From a checkpoint of a small transformer trained on Wikipedia.
Architecture: LayerNorm before each block, biases, tied embeddings.
Each number is 128 + 32 x the weight over its row's rms, rounded and kept within 0 to 255. Layers, rows and columns count from 0. Numbers have three digits each. The size before them is the row's rms in percent of the matrix's.

# o: layer 3 attention output (transposed), 128x160, rms 0.331, rows 113-127, columns 0-159
# v: layer 3 attention value, 128x160, rms 0.285, rows 114-127, columns 0-159
# up: layer 3 MLP up, 512x160, rms 0.209, rows 0-27, columns 0-159
# down: layer 3 MLP down (transposed), 512x160, rms 0.318, rows 0-27, columns 0-159
o113 116:127190133145074197110130176112097178083113115113224135182064167109073133135084166146116091123154153130151130181087176116143111105077119137131107114099124134217139146116121183137085139118166141123151121137196162119122093131083149125123134044135104145095185188179121079128115109126147152131121167119120138066099143117137118082125143172111106082097096127068129131140189130084161110157130116103169146117057105114135100108138076167130112098133076127093095144153181137147153153144123140
v114 092:095184099157080083081052152107097098139106104131153126176131100140118102084136124125147161132110169134159112137133167065125113116162162031164136134131130115099108109105132156138150176162136087124128137119085188135129146109080080152167103228179125110215084118097117104099073166131105117138120147149153161072146104143110174134165146101125097108156077056072120135111160200161131130153150136145136174163107165099107124131134114135149096094161187103177150075118128147098105137122167152
o114 097:126067119080084149103171093131156131158165082117104156091129182101135124156177119100146100134131090140124115147059111140133063168140108192099126151106127066177139112149117188134081097136094125167120071134186102092119131199151129160078147077149138114131203159221205115148106104135116134097143135088100151175147167155105115096102179141139109103130151143108126075128099134085136111147152111104115154131149074143192163107117116089109131148128081142108170103153118132139214160095106105
v115 110:160137119134147084126101133147135152131135149143075062140151127152096165097099056099108168171100069103159112137131152157174125162109110111087113139117110114107132160149161094140134094102151131140136160139117189119124132154113114074181135113112114119150126122129158073116125166086232068143128115094103157153135152167159134100073092141182115148102148179091139062112121102180142079148143087147066118142164206168111155105128111129091098030153184118193193124120089168093137146145125108
o115 111:141125138129089170167176142121091117146074073056116165131151143125132130143152199165082136106112139140110117112099134131149152097189157117145094152101143178194145128151089182178119175131121146146089073176178111118158083114112140183140144167182136110128103147204131107122105105199117215096115137105149110112085158125144082128141126126107111085093076069143166124123124124093152108165118135180138071094088180122097093159130177093118132099130096132052076157151117100115081085136101133
v116 096:110150135146134162078143149171117087157159122158163104144081155133128070123092168092173107129154139185101099129073106070150115106123150155139103109114159121054147086140139131071102144148149116127183175129131155156167108069072119055139150148131159147187113127083152132092087180131111195114152143186064121090111064130105173113183146094106102128142195108142122120124184100065144145143147156154136092128056086091134090114137128166115101099148198117088130178128126126143113104166149162
o116 107:094069125101072142140138122083161154035142129149122142143183164129100157163164060165125172105101165119169128124122122111106033149129159113077164120135163119210084173103106140121086104149081099136081122125135089153102166198159109123106118150104121141145159086133124119147142091128149138164111080078099119136174135152117124135136132105109186093115160107121156120142079129189130139107122084130112151149202123108146158156144091087152164180091091190170151079078109110173183122148117096
v117 089:199121104162140043173120141205085152122068132098132139114102106127129140154123099141140170168130147113143130142112105187167156120161105159141102172129141159087197167151136118181133118105161132124195103142110093112068120100098132151098108112066096147118141154113134093150070088175154146119159063140116070143073065173080125107075159150135150096126094118187123116131131159137118109148111135095175135172169157135071169161171091151118139102117141082103155144131097158076174133071073122
o117 090:113150145124083137085142094137127098170134147113130099144127105116087119123135138172150114034135110159155139134168171118078156088146130081151130130181107113159106097103101100129175073075134125110194126169183153107222150094125137111105152161150129097114110166125137142119154165126138079082085151086124142149118174149120179147098159142135116134146057140118135086125141117116124099138095203103065095116110158230179152099082179092122145140134085116114108129148144077138088148118231116
v118 110:152092120089150137104193146106160157098088149155156131125100136157144139144129088124141146122074131087174123161177160144150106118112133153058131172113112128117157086208142110121130148137148153135136103167126136121139138130125091071136142156114090081190215069136089136086174188146114105087110107094160144190111123161125118167094102080120073117114145189065182072098119092107132100135154080147144087149143153125109078125117123202198111093128191143102138158129079048130135123115105140
o118 112:144205170162122190190158115104090104147142111133091170126115157092151178124066128166161079091119109101115173143162096137126138140158136118139109102112157112128126136110074134151111082097092120144121091160140083178091108128113124144159112141127162178165069126180138064116154092126155192182161074142160109058178099076169113124161165136099133136052126079165143112100117183122146095110135109155069130108089135141129105204132186106069146075112087119152152156136101140162109127143103098
v119 094:169131122132132089122138114102145090124083110135102072127092130110154111124101161151197120123137117133170083129162093147127126087162162103136178144146123090167098139165161083107085181171096149163129104142091120113120072115200072116182123141096140151158138083118166107086142175168104160108128110128123153105136081063128132141157141156117184108132083130135066153101153110062112086082142097171149120151141152075118108087114110162158135112162177133143122196195108044153215136141066170
o119 105:079112169156097205114097137189149156142105110150158136128224166122161079139119099129176113077086161119098170171103163119108111172072141108104102147144112113145112105136067073086156063098134143106149126085161142136104106210128086120151125137163098156114127127154081091126191096090168114126132083094118140121134156111134133140164105108125106152066183171126161042070155155152099151115112159077129144142135135202130127187131143101143154079082124144151158115090127163103109121142161126
v120 105:118145158168118120207159162080110187061194088078114083101191139126093126088103101101126123138177111109093126066112176089150137141118113133158124134126174109140144163107186159129105104107115103106101183115136186154117082157087140083123096157097180174084127141144204133121094141111177120180127157104115147124106149132092152087105108148157126212150126129134097113131183125156179134153110137164102149110104127150107169115136171061061100151072184128133094091093101170113126134154099107
o120 104:101075065118128110094136145094174084143055089110082160156112135152089128200173152147107157138116127157139098139071123099153152137121153134178095157114083192183133130145106123116168243158128112145087095154153139131163128094122104094128191082147080119134148179167097140130109119166123078081077153143120119140094104168130052085137115101153126090108127092158121116117104117182107124149118141141167150163198137083170135147094114122133137193090097142100157131136165142067111120165109168
v121 117:181115141114134131044146156115168062127129135142100135132080118121122149121145058138151172115099169093111176150147150134119152137109101144090145145186152142103116072146056112110130134132139163137162144112165157119162141138060149116110135127191016117138179133081143123141102044118177142118117113155122146137131131161128108097182126160091145080127124108095135081142193145135200166180113187114141170163147143128100076146176141149110130107102100105103134159105140104077098053069152108
o121 107:060175147129147125200122087098098186146109119104096151091131135151119131110145137118131112103132070090146140062183075173162116125202118138134163131117117113106157144167124151082112090158138144140141105151075068115109150128130127078171148112116156061106094077084201216099133125145111128141154146075107152199196116117143155096074149084130131143214077124167171095131058156183123154101132124129062122109151114132092127111100176125167119151139151123150151129129130113149131156129112121
v122 098:112105209109117108130138132087153135178165122154171183151104146151121030198097181117179168162123127084066131153163157084065138140172112119135064097121146080070165133098094181174118133143126087125108145133149137152141088117133104152151144154143095180123073134123193110135118144146126121172079132143162123170095161155082126159088105117150141196097122143123102125139057088126145189092126147100115151142103103093124105140046128126165110128049141105116152099142104137136124117164148096
o122 099:116128124109174160069131135090088117123146168172108073114096110122119157117147074198118148121150162107171118200091129114179112113133128119170158144125108112186128159131189114090094130127133129119175063130146109104065137163141104148095178138144132130106194107198091098120062158135099062181137073155114191121132161144142097121077148088170095059137113137120117079169115160121172088132130089144129156119157074061117174132173175161172098141125156097132127132144082162097129082125109131
v123 096:087154145142124125067178130147175119147124113152138131136195173104152088057098069133159164116107128124153145142131123103156142144170147113095118101148150096124140116160044075158119178110114109120158182063086152171128133077115085121107130142161119132043071165077088040084106152097121175124161183124167182132115124141121140096143133098101143133145136154141093121120092149136122115167181120156134118161093142047136149156114082130147077115142128150136096184195201084146128138138135118
o123 108:157140139083085141121062094078170164113126131096134087160117154124160136172138115134095102112142106167093089149154072100115116181094088148069147111176142111183162102131210155107159109161079167148125036138095141117108112134160076156180123098146091130140170055149117173116107075111152207141101110098122091166185120123107129141169126121137145138143104087108124156144116131139162133121116177106123120128103164177144134133113154109115115137101177042130151134102045176096156140175163171
v124 123:157103089196102126088129129120109117136110097136134129121122082127108162089100080118172180164074110079180197155101164181129158128128140099154138139114148090111125079136069109179150132145120098180164100096098113079103178194134164146145143137119055155120123120127134105126067107143126120173133118178065081162201103181124112146157131172132153075144121152119171136128102129176156167138084146144125120170170211115065115117106148140070165149096107068133078136120099117069112145100132121
o124 125:103198091116130094183157137087135169157137133083138132123177110115116117152149187131113076111133095146116070101189158121113116112207112176164125173141078099166203144118121115111123098129144147110197102155165161130161091096108154124139149105144114031147073140120137174090175147152141095075127141078140176154133183140128133132102110103114146138169141109158096067119183154064096100049195121058129100117120117150104149139126177108119130081118129100130130122146159083136090115108141112
v125 114:156114134142169166117183079145087097131181160155116078107079085114089058141159120138100112104116137131173113107133086207112108148176107152092098108118144172083135116151067115106138131128139153146119115108142135160194147141151146132151098138125144090031117118157139148148130094136142123110072163151138157145138119097117097144153082082097118182131163108081049161137131088099178165102141137091120144145145108217106121151123133160253141125133099136106121106144083160099112102171185105
o125 115:104191135126097138148127157134138143090069110187192117184144142102200133078117122109079152119145133164102167106175106174081132111085156138132117071108125125126148112173184126107149109139096123132130104122119136131091179135105134108150146168162121121101142069141104096093125152133125110137173087081081095122180156144086112116136144178164079068135059143191126127146132160215116188135117067128087140093155144068132162106169082102127052075165122107109136174122177153173115112126110140
v126 090:122090142123106206073146114090136159086114125094156096090107094111104107152132142093121085194149159112094148112119090108139140140112093139113108137132105099067129106163146175099150145128161110136093129150150092171075195119097141174129084103096093075101178135144080145084186135175145108161111190110113139188159158118140060152098120178174107162107124104124135115168091136060080086120127111156117152165117119220130137170125154125173146178124087160091099117137078145113144172168187175
o126 107:190215126162149103173139134130163151073139155187116126149117163076131127119128138135080132113128131115133131155107187189129135109112147143112102086129122138110130161040154100132148136138120101060182155142111127149168123063122141156148140091157153133119079163144140045144137159099126089133080127187096165035136107166157157132144130114074084088148125113127115130139153130146158194165126080149101178109103103076089097131134061170092108114113093094134181184156164129125128103102066108
v127 109:139167087109154121115143116158088164087056173092102129127108124139097146159139155137101124082183183128149125058159116205173080102126160154129153066129144125164100096167146157117140086120146173167075133166142116131124157091130179153152142122163117149153144128215113112150156150131087062158114102160114154147127098093108143080161098106081118136129154110129159020161061187114106075117150113095123128148080150200081111102128126134146167139143176086111126107072117126125121112084138133
o127 111:155183168166087141137165113130124111155145154173120103133220093097160119099127151115139106090129120151125132141145179116149213137133112141140080187054103107055129198094102070155082218101109067113139148093123146122161094151139139088140120157115123071180147132077155158118167093107151125105139126154149104082142103090108124102129132134139115097102087139146114160105157123146148144154153016141124154099125122141147143123141094163085089068174098193122112140152137096155098168094117140
up0 113:160079089079108083064069130137169112124102149173087097182118134150119154101109162159119090160144103129140130123105122115151121105147103133151146114125169161105122138093105099114134126140190081137139127157134088183154150178178105189101126141141089054129111137123155085162188153194112098188150101065148130108154063096170127121103067102104164165120176144104209185145182106146114146087127156123164122105119102102109126133146145145144060111177153115172107114090107106111117153094121042
down0 117:117160066085086103091156154155077160179059125186083157153141129116118132156121185135146105183118116139133158103090144197141151142114116099104167155132106120102119131093125063096113189125143143146087116117111118119123185099126094153156074102100163114115106090161137149116183141140144145101179117103165122154145107107119158139144111177097123198152171096037203189165165100128121173152130134093122120157068165120113157138104144097122043150074150088129104089098089147094143149172121119
up1 119:120126099130130162130145059137170136091187132107125143078130121100144102135126140094164127102097131150126127067150100142119114144117150129189159114130127105191127182105068181134104148064190108115125159095170157081092138164124181087129134130090117093178175159192122133151078082151147157092115121091201122059097107139128078167137086063131079136146151103141164084083150116155149079152116100152155173133085071139107127119150089104180148115185177148155168117181149154115131091083151108
down1 109:146141110094136203127142122116136077109198116100097080118139147150109146161067073164130172160135129078106157077113147066114145160148149132115169118184116166104141119142164095159212125127084118116156109143114200103128094132101145108118092151134137139065154118088094122109172140153158091130142093086161104131102099140183069143162048097097117123174113120156103154126173155071177087130148101115168111209176093164079098172133096155134158171141116131152120151130117151113126176083119080
up2 106:035135113153086119108094150134138167084150117098106165088092118124118111135126120163122177129155185118170109080150167186150120112178144110148149156129155123174114060192127124142136073084216135149101190104128080115108123086111180144155102146109112113156156083149145123100153091077167134108099136160111125094145161099116114134147084097084079149130161101071142099139139109146168092069159114102145154167123175098171147096133146155142051172206123135143167116159127085115142052126145131
down2 109:056113158196096077123152125159114132231179155079116171129113119077192106116081088105140057153126128107129134149137114095076105092163190083154155122104109074112137147133156118129077193120088103128068149131128117159078146099170159119148107109139136128150132126162129107130127123152148143099070135057158096116155154157133140095149115132177128118152137083158101119159110139137099173109120082121127178090111168145140122175125197089062127105094142128148186114146144145113132128224147139
up3 098:158168049162119170104144112130147139143171143111138152121129157074105088106177140161129188155171121124172104091112093121146165177142140104131101126126193055098120147111179155097196155114149115174111118105144153118132083161130118088112171171066164105110107172159158088116151114111095149091095055157197156127095113144090088160134108133126087139110121169091157168099166112093171107101093188151159128147101100116110100219101137152135069092111114104109091116121055162101137106092145115
down3 095:114112130144147111117124150060082154131090128110123107137087083055160173152097110159159150139107176135131139081106136106136138119173054159091146146184154071133151157157156149103066157104151151131152129189129146137109111128134102107164077156102138153120082154146104160160104182105150129085197030107105140187123126154105088152129084157088147147161116157128112095128158211138178143110083097112138120106118071083153129144177124088114124070169148169200177111098137165155090116136103123
up4 086:104022143149099124081151129132080084149173189100072204126165077114166103111121088120157128145119132150109099141123133080142168097162099131179104167135106141054111165153119129131124180137100122135092106114146134106154092157159117124080103156148136138143128166081181148143134123113063074109119120151146130203085170089111120054114107100186094101169156144145180137144127122139149108161122159094137107163138170174149147128132100117137152174111128192146133141125079106128126095020128161
down4 097:066054093117149090162119160160206064151127135131118105126158146136146098151186156115161115194143089165110118049167111212145109141113136168124112145090137116052115100202131110146129197105188117114100166117090123140124131171154130140121135144111132055136157144115139168118149097086123106111091170139112098115101141101141083086134083127166182157202172146110081149111122099170104125090159155086153081163172156112125114105149093133106108154136168142129105070090139142119126136078113118
up5 091:123104140134126135058160184158127129171187078069170134110161149107044154101111113184162102062079132132169152050121122145156188137185123050179161145136144158092089142142140125112126086149167123160160109097140137134127098120120171135125144137173077138152102190140174135109110115115135136089094153054095068158117110142106146082087125129169184111104152124120097076120076154121136080147156156103152141174107103129146098215126138110113141085131134113120121114191124177119113100128139116
down5 089:107142104025142097102090148092170152142141107095131149091174167122119103118115200140179159157081126142163148049124101150134127077133108089158145148109218129154132175116093162141120140141109159197175070130121181112112065167114163116128133117145183147149134134181138148093113140078114116137112138105164078114130160124127109126162145081124126149100145115124071119151078208089103116117095128126119049140107156128081133150120148169099144154054175104087145135177143096092133138113085161
up6 102:179063106131129144094161062140145108129085160125113142172114139095137117132110162121080222173098147174092079147124095165151096136124140140117136132140151198109150127170152178106135098078139130116132135111184115080178145127177128093134162150148165130192135134156167104097109146126072140112106111125064110101166190134106097151127116129141077120124108108094093096107119178178183146127114089085187163103146085150126069154091155168160130091159033180122101116161125105167091162102103126
down6 103:140108149127078156088102131089104143076108159138136149136171136176173144136126078139139142180116165138079131107127114151153101113139150133129129166135145142125100138145099109109119095146135175133138110167115220102081150130129143202143168178119180124147116116172094125183084140162098045121112148112165121128110105179135086094177075153111089158136108109126166091119085099060137113197214126135143058136134091144123137083144115113082080157176120089152161186053125093119124130061094119
up7 094:142187085171114092152178088083181133137083093218187119159138094134110101104183089152120143130130113169136135165058148053083121148167122140105143162138149085117140116137137167154107126085072147096116085131123139111135141149089105123152104177182147080090127136121121141144175158123104151093134079191173113164091144125125181138186048173076116152107147162119112085116101167123153160159200105160098098118112115129171092157089185110142149103101128138121109110155174115085104147139131093
down7 095:066081118144117076189092130188106171155153133140116093116108188084089126150148130071188116071128163150112197110117117189166179139163091175136080150117145108160147158142112123152089118093128131119110126161180123133062128158179173138091105115108113174106116130086165043130087169076135081132143124083112166153099129128161101088118138152170090145143185106182135090162125184153084093135105115079087157117143132151116130135087124173138116124141098139171140163098065127136161103148129084
up8 080:144140148163070174094145142139099118110174093113145118173138161106107132133110079156117100108139119126118096167147102116181121153148114153120079146197125147195091085127131135124105077114099139155165092181153158199073083084112113112183134087138079189094152152114092133129154161142142200128158136070133181116129159093145129187140138139060119028040116129134102100141148160126136079133113116137124149140030135156141091132132151120115110109102159102080166141141106112102169114160086144
down8 085:107114092096211164170092165160167146152107098177158109114155125101191116124135127185169109151080105171114090164078193126095144097056137099131125174084130120053160150119091142122099163090128122134106153113122147109143126144076144159072140160064174130127165121063139109094135139121132127164139119129130052149104108119162113140113079097124179187222174109135079147088104128116128141118157100156157124102132132160139098137148085066127173113089167147181148114169090132126155125085130108
up9 087:139190119083144058075156139124147159147133143110180107131054120132101135093168139166015080149150140041131123166108122181073132195138106131088086154112117165163123100117159100142174118113186119135125146167053100115097114097129130095139121125153193152162120153182113139113082086102137131175158194169124147119175148129154125174102135114116160160081126121137111179134157158110165127112120109184126091122121140133101104148119106103141123072101153078113101116188106164182104118138111112
down9 090:119068089125067100131110136123143166166117160131080184163155125081119157118178115048130137116123190139157175100086128163135141154151128073155126094120162066183140128116092061148110147151093119099141126110126150111089164169121126165176170178107170058104160126144094146197170143155140109118098118110120140130126123150117059073109127121189161101122123174125132124126122142139090135082151130116121114106182110087147148082079102143131192193102146111164164032144148093123174109104166133
up10 107:153169114090088151149177153165145121179102132148189128132133082151099145082194133088094152119154184113197116109145111076130142135111119117129095157123140113104141109165082146155149175164074122085104088170128153136110107121100095100142163113138116095069162095133101160094106122139098111181192147119137149126144073203116105172130119124097174164057124080136138112096106142146146135148083161141102161115135136122172113068138138137158150071182137207145043087088095149133096197083125120
down10 088:110129153148115161165115083092138112129117112086112128150135088098083163130156118134160099122180204186122140114110150098125068124063164085138101128153108087136104100123152135110081167151166150120102092123095097104154112134162098052123075092115191101191134193105115129100146159064118157122134113172075118149130153153094137109150102170144129133114189137148039166186152077164199084128109143155105149095149109168118116177132108082129103169129144117118153136231139131148132083097115142
up11 090:096100120180158188174151130145122141125119065073074146129193147131196079084128184114104108129097179135101151090114117110101064019085170113163109100106136149115151131113130120154115113109171143045143153115135133163117130133116120170084095147151147117100137153147102100137108154071141148191145188117137112085153138181147132078137140131091179136109138119114222104141136129175133128126142134088181150128155123149075127149107124148090129094169151106134146080067128169114120115104143053
down11 082:122180118106106144152130103107162164162124150145149145153121080118150154103085114122158144178104125156150127131103139073132074124136090122147111150153145077103146108125155122122217084102121111132131125161096132133087148090106117178141117168140092177075107111057152044064151180184163051142142089109173169167103103157141131071139184130124104076128083158092143159155121170170154170134157126178100177106071093149116123130143129131124125145090148088127155164093126143078204060106119088
up12 106:146146100135124062089058136091152185107091158151133207121116149107108136097106151129139104175150121103149117108105124199145134091133123146052111127179140129093090144160161122047160203095222113107117128115067173173128134118130076153136094172110120156115061115099111135116113104190136142161192097080177167124087051114115121102138107141126135180154164093068090162106147127155115132151161145118150150130086101110120109137155137166137103086163118087157131157119138164152150137141092104
down12 103:152110107112141139082135077140165150087101116180092109114106128122103128155164175186141074160102116111152141076088166153165176171159154136084123166122175112164098126133146117112114234101119090171111116144152162186109163149079098118110094120104115189184155110115174137184187101105121074171131099080126102159152133105212117086115087132047132168124131104096145123135173134129091086076098131150152092144124105153137088127126153106110095112169130094087160118058132138106118158160153090
up13 098:099133161116107098138112119136077166116149141184102095146103127144157151119182101072158068163170111154107113059079164111101130115086129164152082148095101107117107131226101153136149150199141162127185104123092130109133119186072124120054139134143137159123166076133131099102149125161120150059115099173114110181105084163153126110111160142111096085110110220145095104124152173154134115108044155123131161122147099154126170127116071089151105102204135124137183115172133161108129142131124115
down13 101:075107135182139086129172108162162182087183120152134129144087143104137107080117131145189081098163143114147122098142114083088140161156136145111154154130136234128032179158106103109102094157139162136204138145075093137156114119136127135109119161131154104098131195097108126059103108140103134140092093122142089153093126082195128160152136059079118135132139144109144095156137178115098096117095116125181103120185164193124163133137175085119132116170117157091151125091104117115085097178102142
up14 101:082153141144129107094124193136129146056157129103099167157073151180140126153156128174082173145119116120162092146124119107095142131091116073129135162114116134119177113098121063144112116145180126113181107119155168172149118205129142133133070132107119101118173116165132140118100146147130115194129106192084171051151120090109131116119150147172163129133147111110115103125064178100126127127133105169176099158164123111068070146139062186101107112155107052120157128147082141166139234099120122
down14 091:122109148122193113112133084166057160091154073136129160122126127070139143122142190118062123154092104177128150120144076155092124130104108090141149167122110081108124144136060080158147125147169111154136072131167161133119178154138096140187102149101080148097133053158114164186160066139092133119124098177088129113168137109138125063097112157158122215157137050155093135119159091128158124134146095143166110165117146147088210104141165141125113132148057106144145143099167105175110121150125143
up15 082:115101144130199085115143101091155117134135062097113214117068151209105127103146117100124116156148130137139129122090069072093124120087211075146154182193106195137067091192171137143139143119167127158117104130124116119179131100122139129115153115148137157132144125116137112185093166114108131130157188087132135168087116168113165154111104151106141130121113146113151095079136096099053145119074161116081132162133158068112142174111202123144109161114088073186112140120114136122139166156139099
down15 084:097116130184160162150132161183134101152143163127118106110074121134152227092135133096118113196123106118067096113159134185186097117131134117127157141160135137026175103154134132174125109163078151112119106078130163153122119157094137134150111092155202143167095117120096064135127190145124141121126182134134104122151141111118112135160117154085170165086188112134049104107154154083108130135112161115088097122149094109128102154099082056052168125110129120138110119049161139165138143091137127
up16 094:148188083099153139150126117097125145126073089137117164125103105162085136100115201081126156120134135098106150118096136148132171118111137136100156090135190141126133065172109133097150113113130104145170123189148160112118132075111178113173131167154150155150174133182112038189088120150090129144162073089147084189167132118124171166117062136062108204095124119063095142131140148157156160145149148127083169082109094121178106165203099129130168074086126134127130085106142117150162150115113112
down16 090:096067086184123145075094084155148074072163205132084151123155114131140097104175141115109130159115116124166148119135180129140123192100173183138160147136139139127143146093142114073136179149185112111084098189118100130097111115118077182111148160170081123159159176137176121116174129068136116112117154093115149168117138158115098126159061124128178142151177153123105130074136091101093095157136180083125112200142153130109074136100082158066086154141113142123138083130119129098057133123168095
up17 106:157162115075133110125152095125102173135132106134186170132150103136165090097105082114095164136121197167082118130188156099185123145181135139105120148161138110163156128099057163068133098088098099073133179098107088148148092134127224169135121127138151118066140122115118176150162153131115114093125086100151118114093105109187057105132122093164146132089151114145172141159153157127116151151160123136166136162080113064125117155130101136080113140223103108144117170093054096163135140160086095
down17 097:143121111119126201171117126103195150100121135157159179141112140106161075084109075164169117099134126127176125136113152117126224111097176164071188114095137164150136165161104113118148140121113091154147112134090104107169133093146131161129053084180207063107158098105152130158153159145103167123097123067099104137090152068101219135087100140095104171087148115135105113102138123164118119125093145147117123153156108075108127109161081114164155119108154086117109196112103105184119136110099168
up18 112:070107142162116128029104204114131132099133169126161107177145101177136137053095105142090121176123128144088049115145134149139105099139114127114105080124097080109136142130131184193141161149130193134095141148139111102146137138161152131117077090102099108131158118147125171145163063119171161092142160115073174164064135113072113181175186106128185150141176094093094124126139200197134153089102118101103165119085105123102114140126174076105159102139144111150119129121160104113113148097113108
down18 115:167089177142103130131168174160099121077102113204138089120122168210125166096127099117127121131109102106114115051172124102115076094114114130120093119075092103174099123177135115116083172133100176055123131130092152107187114106134117100131118119116095163192157139139105170116104121116163153155161150159133183135108140207153100145139175144140110144141113061027104179114148169157168166134097135121097117136070101145120130107126115102165143106095169101120156198163147078116090113109142159
up19 099:100141124110117117115150102130169187155164109137145101141166142113123118104068160093142076155196149135108137165117081077157124144154108143151128100160111104111072108149122161176141064066165105128118170092091075168148108147129105124140162110085100140127085087148135128127201106109156103075126113122114113146184148198154059188168124147083142137111116104210131077152125166170127108130151115095140089105113133113077102157054101158103107122101173159124133141092157125192157219149162149
down19 108:086130111107139137097065180097142106139174075189114177169138176159120098116131162116135156090205141084158106162159141150172140127094137097121111110119122103153096113137117090164069144049184090127136128121108115132113077139145164145172094140120126150144087084134160124140145135157086084106130096128108117109197163146159101158115151136123156188147140120123158056164135112148155060174039083127143116147079159194128167135121098130176078134067191129103103132143124141083123121074141169
up20 103:123099111168147161110108085131048104100105193119134139180122059099122104102150115176167137114089132150160098136070132159106136143084138183046112140151080099113088114125110117183196099095110086181108115140115129156152130193190137145255147136152095164172097089145127126137128133149092168113132134130113113131161112107191105178180136149095113113124092191137118110118069123179094135109112169157148075089108139072110117145106139121149146133130147118162137149133136140136170115118116151
down20 102:109115148149111150148123141152113102102087068127164104138093127096107095118117072131079129153177123054164132097145175241168141138173100120162105153115146113131082169172127136134121186167136143169100115118130138110143106163128130179180124129118107146106098124105153105126108086138076097156149136109160109175093137106084132153100185123137071162066093128191178082125168110128132167093100102158073122104161082181133183128178195114158153108118109108145133117132054166167154081071124103
up21 106:122153177147088132073167112104153154083093081108143109160120149128174110144107146186092120146145118157105067090094103151151122137168108070186173160096084112137082154169141200145132124124134087139113085114110146198116126163088151095157132108098092166100150085107149140148197139191102117080146098114107064163099110118138139170125105137159152138142172042175154130112144127137161080126092127119109092094126104172114149202173103094148154115143139160062122196174100080102119135090144133
down21 098:152173147126163130127177112145112145100137122202126131100109114116141110111097135086113087141149152102146175171100052117114065168162140101148138148213096125161156099154135083112056146178194118178142082135149131148162095048179129127101126073101153163076133131149149085129203155148110113122070137129119145160139155123074165165085142113124138142110155135096161115107155163136083100178122120105098105091149061157055068079141151119150154142150151113156088148104144126148074164097143142
up22 104:172149102093096116150168113122147148135105178118117129112161172106142097115162116084084146082162102097172080143179089091134090136110091115091140142172145136182119113165140139086170087145124147109121097157178071145143108135144156170113054136138121107098097137150146159137130195087146081115095153155150158139075101158120108142119144181106160119088064112136098093135172123122159131122252074154144151092194113123153160167120089143089149169098111151130082154095104184176118135085074083
down22 106:146129199126130167144137168131129127112140116142183144122161068171143105160127196167150149141129107099103113098101144120146101121074096098110136099125114106086119102135135168137121151073147083151087144157114166124109137152099111138146161099127143132166151083076132134134178107162082125159126152149043149136179116137142180086133143171178153117120103110086148226078147065089166176120148158100075098101133105168131125113115104139200140127112065152087183127119142139075144032130065085
up23 076:113087113105147104084086052145176141134144087149124116087140141163107104149085115177140198099126188099090179121102141157131072137155124146086146121190134138186089153132166121133123175164149170129189128129187148099112112186110109109131152130060129129132146104102104133186097093115123180100116139072141124166118114090141139162109203111148107111165117098098124136129118100136104094098152160156174156175106146074134168136141189096183054156129131066081072107112162176081158133152141125
down23 083:093086075123143149138137102184152097127106123065130079142123158125169170195104113095153133085094106167080165120109123136141105173076150083089135199101174111130205129094071157122170113113160157148157091131114148155130103184171146125109098139126171114119138055136087132144174156113116148146141106195121096163111127133138100162170108160120101184178183124118138062127143114083119045169159128099094113129071132172159145129083182124118118158106114078113132094096155147106188131128165111
up24 096:073149145139103153120080120095123171136122151055134157147081149132188109058120137082128113192151089086106089107107102110122109148165108142142095128125120159199151111105097170099118118129128113123164068175113129145166096095138092166109168126156128118091155100188114072132065177171212153098182083128069067179114160125095155149168112144166121152136144140091117149129142093163097127157129114124149120122146089172176102131142182171088128119186088100129065151154111159108172145112184122
down24 105:126130100153112079077087137119120178099113139179072140102114072124090135140101150156132180123163123141079100126168177167114085137104118163129076147200104115106105140128144143181118153157089049187124135150077091139113117142097181103130088142063113132130151158069169123142172144105078141103108141160139116086120190161117128139095126108129166105102129136136121087128097090131153085146144131127122086181129146170144074105174118233174106113127108131202150128173123126116129146210077100
up25 092:157112122154169108094156139080138100108104133069105084167214161131131080147162214180203130134128125159117132118132121066138100104152150155101094115133130165133144156164099108144128116134100151114186098121148114089175092160183088093114133078125127090147139174157124183183165091105160104085170137088084136174152161090147181106168132115158084099131157150095146102122125112130099127085127151152161109114118138108109134154162190100089083165023148087137128141121096168086171085111144134
down25 087:108079095133128147087163108142161143136128103052154090101150149117160045187059138157144042141091159114131168137131120147156133131153139122145086122121095084117168115153124122106127111116125161100089116126143146073085131131160129177102088104135145140105119137082108136134153163132153157131093144086157106099160104104132096126089125085143167162140147142078118125162174188164137158031155228107108090149181122115108190160207139096067140178122159134140142143117190106133156155087133097
up26 084:127072115135110105095115122109163041164161160108059110121204130181100129116143095130147133060155127095143122151127138138110094125125105073154169131142152129132113091169116115076138097138069109116129133161146128094138137139118141170124146118141153155186112080151112110150119106148117169137123063129130101164114138175141139109131112128241154150129101173083158137119049035151151178105123159154122097180170134091168159096129103121203106114134153184138147095106079102064171163115151141
down26 090:113090082152117151166086183142115131109128110101128106099157123164134132099152149134143156111153069175122085124204135139106121138116130120154147162138100244111158082111081093174095081092167104104205087135098121138158125160140146197108123137121119123113141092081185095076197083106131103127144085151140144169108076127143086146153127135110124125133148137172179141104109171057141084189140089118184088116115109215109131182135112127101165091105152107115143123089138113117114179110173134
up27 095:148202043113125178076134148123147132147125133104163113111098163123183161160127071085151123165090132088140158113129107130112165119164178142136136114112153124155111137016061148136165155138126089180115167120111093163098168098116107124108117095098124122090117208194149128207134159209137134171095127116163125153116084162164120129134162111158163098165128076171104141105095106097097075137058113110140117171092121167112119114151123148094166099149148157097100123143080140108143119085133094
down27 094:137074116145067140114133082105067103136118155121068096149116180130151077151151151122134110104064118156131222108182112250130109124087108138095182118136112162114128142189135100170128057115186132132131095138154131095164159095142145112133076122172083123135160133142164123105140099147126087139117132130120093146123081136147134119139114171122114079101119179070151130119092133094168134157147059098180109116119089101115092166157188143190090200123155158102123151135113176135103159127145125